Weights of a small GPT-style language model, trained from scratch on English Wikipedia.
Size: 8 layers, width 576, 6 heads of 96 (2 for keys and values), MLP 2304 squared ReLU, vocabulary 16384, 46.3M parameters.
Architecture: rotary positions, untied embeddings, gated attention, exclusive self-attention.
Training: a variant of Adam for these matrices, 530M tokens, 8080 steps.
Each number is 128 + 24 x the weight over its row's rms, rounded and kept within 0 to 255. Layers, rows and columns count from 0. Numbers have three digits each. The size before them is the row's rms in percent of the matrix's.

# layer 3 MLP down, 576x2304, rms 0.0385, rows 174-241, columns 1824-1919
096:139143068141140113181153153115127127125121120127108138099116139173167092134130119114118132122145158115166132153135102126136116115147094148091105175124118147134136141091141071141148138131117123128132097078165151126109114091120141137128110110091119134169116101107116124116138151141117124122
096:120212109135113126113133093165134132201111156100163099146140101163134148151163126170153099139138151181140142134093154104139138123086101123130159112138125101144186096101110150136129111147137168155133127147109159163144158150160119142153129117136080126127102120110119155147123119140146133107
102:122149127169152155108130101126134095101123152158109062172087095118134120148118093140109136139118115156117110124177128088163166149120106102140163123135152146147131105123126119114150077101166124111150134098183140140120160132119123144101140124076147128130134138092104147134172101129170104140
102:125116141120096113143185127113129102118144136140067114163125096115116071100126109134113122121115126123124114117175115112096120131120146127114136124147088122131121149134109116097126115117126123145128115101134137140120103160102098154156140098169164080127168127156122154129116114121129126128
097:152165170119124142123107133156080119084106159144110143148164122139114163129151090126149121172149146131139096154149098127130130097140166156119146144122135160161132082109138140153130163140165104126126088143153106136144159157140122166083164133112139133107083120150166120115095171130143139091
092:186104131128114191079140140101135145127107085101129080157104112113124101107156119164089125157136143120193111118116178131130139130149105080148124119129104114116122129143134147128124123138118191094127138147156131134119082161141123142161131132077134113128126120105093132135108157152123152122
102:099208171159162101137080106147112112071141110085109156130146123129143131122144094120155138112126114126152124163048117132137137113108159090130133135126119113131036135110106149149122116110168160073132157124129179141095142119119129159134130134127174138146096117123093130109102156135161117099
099:081136094098106120120100120120117120139107139088160176133121142140144096148115102130140132156080128174118077145151094080153143121099106098123187125141123134105151103109100138151136098078119158119089121065126123158119156115130129119141132092114119097127105131157128102135175137143148125130
101:154145094115145144118131114154116099079164096152128115120116172150133152103168152093150123088149107140177122087096174140089115141135086180163146131130150149101118136130169138132154145155160104105139125124175132097118118142131133132117153108197126108121140097145126103160150155173131122141
095:179140164174095112139075140139135132125131119120147135087135115101143133125115187099135111150165122144140140136108153118136105104171159150115122119077087118154140121059146110153175117106126107085110142133152149128127087099159156118134134137127132163166098077111132122160105151160084081109
092:129192141113113119118158129099131138072075117123111103114123158133127104128161138124142124128142124139128091143135079107098137088150110168121153141120168137090179156096141151113132119163125118083124151121079135123087121098140104113073129138106131115139099125122114142146150080156108109113
102:166131114110165129129124128154092132127126147149074117105129137106122152149094129073146129123125107114112167100144110156122090108131101120133149141108088151136098112112115103126177128126110123126094134110070154166145137125106143141131151156134090112167111122137120104135111098114123139156
099:096164158171110115110120086123144130115090126079118167105087133132150168134099084128114129159141057097090095146115143105133132159104158098096113097123111113101158155124085187102061163116155115118118132102100120122117124147135128097099086112113132126141124163120140153136145112099162159130
105:127122138099115119124103086163156105148150115135121118143110099128120173140114164134139115104098153131108098133128142130110134099079116128135145076132110088135100171111097083123117153100130145111110132136128117144095123122146085136084126095138166121130156144086111165119126104132132108119
098:115100170124130160128139127131075128080076135101104146140118122117134081114113132140124130145122104146150128107104103087095143133103157105141190101140142139114095166101139127088151134142129156104127140166133139090128121145147108108110153135199144104143164124040115138148096121094131104191
092:181134131133123097151115125112160103135094110081132061103127139133141113142138124125111110146117128161165117120137127173139120119158126136110129097131096147120109125112120128089132133131117107117131141117093121099138126115145118108095143067188085131109134123134124122130154119140157102096
095:100112137099167167152110136135147101103125114115126127134153115143135115110080117155145133131077128155089141063115100110114075181101152119132131112171158133136131127158108084109114126115114133095139094123147110100149114087125097097137147142103147128128156101114079139140155108145116123171
103:182130129144069113107160078124121102120133112118145119151145124159125118083156139162151151130131159112098119148108129125113163178123120123147098144146116115143122093119124118077141178144117160118139157177184158132094132192091130104122165141148114132113141125113155145101114122127136127131
099:111177106168119109138134175127133146166117106178155149135125149115126138149116157123134121139121172100154158069137151125146127082101137113101143114125142131125117117118146145160156131153135109132111127132162070147165160161126147149122108117131115138122105130156137164144201097151101122116
098:099164121091089087109112153112142082163113106138184104129150091161123102084155129081159093162119163086122095151132106131135116127098148132131146136077087094140173158115079157078144109128140117143114132073193120114151096162081128149136119171135112108156105118120104119128137092122109106126
098:121136128122152116141130112140121101118144145086123162126144176137089113142092121151099108142109100130147123127128098112088140122105156082142118150116115129157152109123123138116139132111117124106104128103140154124081136126113060143147104131120105104144149133147128107114119130105131110109
105:089122144100131148122139109130140155150119085148134154181124163124133116159134128089152170111100095137150110109133153140129142143160124131116154135083152112075142094122150064169140169114191118141117116172152113107142126158064119151154136131104130140142123131145121144126131138100112100111
101:192156148132085160117121163159142110111170135122102158174109114127081159133086123138180127172119086135164124134132098150145103123153133099117140107134158075132145142099146119146117168068143127149120092140098091110106093143076096145153131185142061152127110124107118116138087146159110115152
102:163157161130112123166084151109114131105168121134115085083120108132115181147126106100099100146095103120092135103168119173097123120131068108111136129161133084104148162083068128157089137120123117098160175118130138098132134140105126120108139101121069137119157105145154109127103119118150127118
105:107116174121161154114128096125131119157096123139132126159165145092131081139133097115124140182122132128075126179162154150129087192102111120091085155148119151159087138157116142123136081131145140133152099156140154136137145102102116141105141148132102109083096128108114122125143126137112113120
104:162135079142109124140103085134136110100113120127134102121158166123125107154160112132132120118133139149104145151126149098131145127111135117149142144148151125124063122134096150129125103119164141120118158142113141136146114195134113108092141159132149151143116142168183150144140087129139132066
094:164138117154135132099149096144133158131122134113129143149090147132135127140127110114115110125173119145073178129104125138109089122095157121118117089108140088108107151137096118125102135090123106137117101097134116104106122128137150115112157153130146113115105140134107152102107120132139116126
098:145104120141134151145143077097103142144143157142117140107147137148131107077110136116103131120135138131152120140156131169126112108142129096101084166095076133130148137153122091106119138123171152139079118104102132124155135156130137136104095062136148131129100132122144149104130129101152101121
096:143124116101149120084132116152110147128120164142141135118110108154161114084147123132119106132115140134104152181118081159131157098102136110147114112098116126154139132113145113130111126152132132146119138123133155118127133158183085120099146092168175106156143119137107130148157111104132100137
097:111111125149120172105142128152132163167103128112114157102116145154124159137113131112117129124115083124146143135137114128134131146156149117115061119152134129147156153149115138113095147096180144145086122122114182154166143119168097181112125103141154116125132079122100146115174070145123127126
097:068158165142147117150119136100158131108111144133156182132174149100105120098175150158128099152145076150128130129151106106094117135108118178118131167114072125095129118148148155106093131159125134152163125106123120104114104111138149149096090127164110079088112134138110157111148145124155060111
098:117128142142135134139118112123140125120154129109153147181063126123146144140128143149128135135145132100083170156125152117162100129096118125097117113091120110096079149146126085132135146122186135141111112118140110131137103130116132097138144131142134133090102118126156126141129122120161105110
103:099101131109099139104106107140119114121144138116117108145129098111129106116075140126101133083121128115131113105160172138105073085164155131088123155131130143118154136110137152090172060123074150136132102119112147132139116120141085137154109113170087118126112105192104118128121160122116140098
101:115128125148150115115135115131144128137157120140129115137122166121115120135113115095121150122157089108129112118110163148143122127144180130101172103116124119134138089126104145159150168135139124116138118166151153141082172086122139157160135113133133139139126164145168129109128125115134143151
100:151136130161167141143110114123128069120118138099103157141099155117162105157125158154132102162145122134104145114156141107103160156124098118130140117116099154169164152106147150109165119127153124132144171156158171113116148094080119157093111138112214160127172129108169130131138160149132138089
100:104123169130141143124134115121128114110126124172127184136090148070154079119150125113136128154122148159148139151122098117130106152140164142133125171143167157163162123156113156133150090150126142100143105124157108135115088071148141093176137147109126093174111126116141084119178135108106161129
098:127136141151138111110141127113140101127091082128132144122115142143177107132121165128161121108149090115112083091084105113096087152134122131129099155102141124139118153082143114066088133155121090153092141140097119172073182186150124111140161093082144098123111118121129117146125099138108119138
100:112152126107126135157117105152099109102102118113136130110120103133120116102121108102106113119088109110165145044129085124117123158157114081136143095142146109116199068137114131138136115134109127147080108090149158128136140138137103139116144093168094113151124127112116140111123114094120117155
104:149157092107156115120080139125140153135123106104120141093115116160132123122096179100138120126100180146108131122137156143087119141171105122142123145152173096117157108106145130188170121122123109136114149111096114113099109126102140116121179169137125132069160163141091118124138116139109124139
093:112110148094154128145147133092168134137157121131141141116161154106142093093105105149177140146086138123122159141071162137154143167125128123117152108160150145178186134104172115165113097135149114083152132129162108092135174113132116144132115130164171116110139103100130101138114138137123138172
100:156088137122110153157148142122112157071165120086130133130165106133116073082123075122119124140122092118109168094150124143103111093142132191123114153125118114122108115132167140124148096098130102123123135100122076127100090090106134132136092154164079162099090136087130095107130135154117094130
099:138103122169111140096134175120100134138157104128127075095141143145081139134114164135085141091135128119076198152164108116120135130144148147138123134115121157127127131110115089148110132144152141152121157116148114148139097104107153146163134092097119088098146145147129115083120151150138110114
102:131139118151132073115167102106114135108089108163116134128095103119136183148117101130108120128120121129131114132090141142151104135104112147102129144093124133081064182090117123093138168112098129129132129173109079141149150113133109110144130118137178134124082091131134132095131123110118101090
100:143143162131174120087155093119156150126131124116112115096109133082154100083141160110153117136090129184142098104126128115140143097123104145134121151161140125143092140119100120134124091170097085096186161150186149107120078130147146124152159102129118170131142101183123104142141131133132127131
095:133148134114078150137092063110130171134117165165117078150097107099074109146101130105113131127128135094143135145139112169114094130137125148112071107104117171127135112111096125164121133151097109108154138176093164117125130149128123167091160098122097113168137160107167122142090115115092080168
102:095163137150108135126151123120109114118161083113100116089157167123143133137131131137106143091124103122110120116193083137180132134154149106122143090136111152154123111164158159125167119094132146156124129115113113135108138143122105123174143112111098122150151157055137110146108135145090141157
105:147183096125114142171137125089134148107109126123163152130131127151146127098147150188123160151139078133171124139150146096129154124114111143104124108123111107067125081142141172105142125113130147103147133132149109137150130141108160163145086121096133159088104125084108156104111131115123115092
099:105155148120138139132159124094145160141113112155132102164138127106130122139114125110180125139090077133123112170108139120135125162120157093121149125123072118116129124113138122154107133160123152121143153180154131114157099156106140136131153133178156183093068072136142100147144166121159136116
101:135167089129126127112117115107127146166175149178099121150105118118110097141132101097164100075109157143131117112110180115113154115114131106098135148159128147142103107162099161120100147172105139122137086119132155127113111103115160145109140143152105129144144134164151113143135094136121138156
102:164127113139100156115133137176079111125125118137127139108122078090129122167125127147134129122120112148136130139121137124128141153125168116169119118071144164132165132151139074171153120097129127140115156152140157120118091135130119135146094151129146166119132145100131143165147101121143097183
097:178128107107107141159135152149136141124126126192125174105105136087136116123099119132170134111128100129150113166097158130113168129116167127116121130104130128133110092137070143147150112085111111134142133137087120110125122091099168130115136094138127168109153124122122130150123127073143154185
102:144131164120109118096133099141148183094130145128137129164196161150122161109118138119159128117145127112129115167105162103103148166085144113154142136174102104110112148160067121134092103147140134125107118120173168131090133147130127115102142151107103137128146129108090138130145135121109129137
098:096123125143140111096144159171123110160089125152091113145185158150131066086150130145101124166142121147111167144148130085115116161153082111104179134081196090108174162095145134127115129132153111102151140099159107151119132154157164108148087147086096158120109180167126138162155159160134163108
096:160125146093148157118133156133151142118114175193130098132142090098106120103084147119101126137137158140103145145133152140103115116121094134112096128151113112136136140127153101102118185129123115155091093129086146132158144148154138182128127147082137104117098127119117129103128135136168091137
102:146112126176144096093144142097141159140143099101126146140098110143142120115167125144101118073133112109132114156131118161136136105098124139116112133109141142105122142136143164136126136094140146130124152139110109152083162105123121095149114134150170155161118108123113128112124153139132124108
098:120133122125139152124159157108147176150089133106096088121131150148125096104085115148139120129130126185088110124167123125133100161153087119163109131151137147141127108162127131145160142135112102149109129136130114144084132159111164176141163130078151121094124126106136131122129136126138146094
102:100119105118134152135135145143116102171172152133159170143092152162116105120137109122145122140156063113123120146119105123135123143111122127121121121105164131114160114133133110092076097179143157106099105140135152114162108125119103104185115111144138140148120112127097148100112124117126084147
101:115161151155126104149103118139141091138112118138122144129094140124101091103129144123152124146144120138166123120114129106104126174142140128140115134153148163106149131136131100162140152121129067145131146136151110109101152145136113098143111149121142153113134153156154129099115149086131078165
099:085172122145096119102171135120147101099134119147102153105103125164127116117164135129091113105112148147094191207126100122133121114131135185131147133126162102136167127147132114134140126126144145147160194137154123129126121106125165108115163155112182108090170138143146119150120082135099114163
097:135121123086134105119139141133099101114105137146158132156152108159143115098130103159099119117099177123133115161132077096117156153118132101073107101105167114142156132111134073108092134162095135072154123152107134150101150135113104125118159123144121129121137158107138144098108131120121113156
103:095134134106113128150148128104117136087137106122096131101113112138117127112154101097094137090130120113118120115143157116136139104148137119155157136140074127140119186070125135120113100095143124141063125072178152101138129077122154082179144074068153141137073119081106152149147073133156139104
100:128107154146089106125114145116124084108133092138164113056115095114151143128173152152085135165131090105151182145134148104166122146119195141164148102142108091115153159119175152129132159130102125101103135121171132092128162118144139083166102179110123152175129168096124138138129117159116156102
100:153124099139130103158112165114151161132123149107148093094113115100155107085164131134112129099160154123124123154098084149140135143143104070127127120127144150120146103135143136112149117163131127174124118164127091145089130148125135094123114156125148098142154100146120162144132131163131138066
096:126141102106132131163115092153115050127099105116160095119154082143121132111114086106106097123094130134129180167155121154131114133086138126120127176104133129095106151166125094142146082146136107122091117139146155179135099176089139144108105152126088129093096166159152121081145146124143120128
097:129159151099157151146168126151093140116125114164123128135089197163130119124130140158087123135102097118179101143161145132126130152125178146104137126114104131094134141151144135161119137145082141148165092151134136142160170150071114138125075180097107125121121096151138168129120180167115146106
097:174114093158107149102177148139106126140155155130102150138116132164148151139167114099160131121122151116110139136139129114156124138154131137103136149094143130141087132110137104144177113120113100115125175121123119158163127135165126122116118110099145119073133112157138138172085152134138162137
102:148125132092166121143138126122138113103134087057121171114105113120142126072086148132149124116126111115111141121133106092123162155118138165088115121169082090146177146107156074095158096157113134135126113081080114118147154104130150142160129119159160124174171078146100167134137146119141157155
101:154103104155136148121154097138127136119139134174119145120109085140114103125155112120157125131153125113109094171115084151126127137131120132150089146103158136116173141154112126116164118119117129093119130169127161108093142151110138154112116139136155143129116090156072156114130166100164117107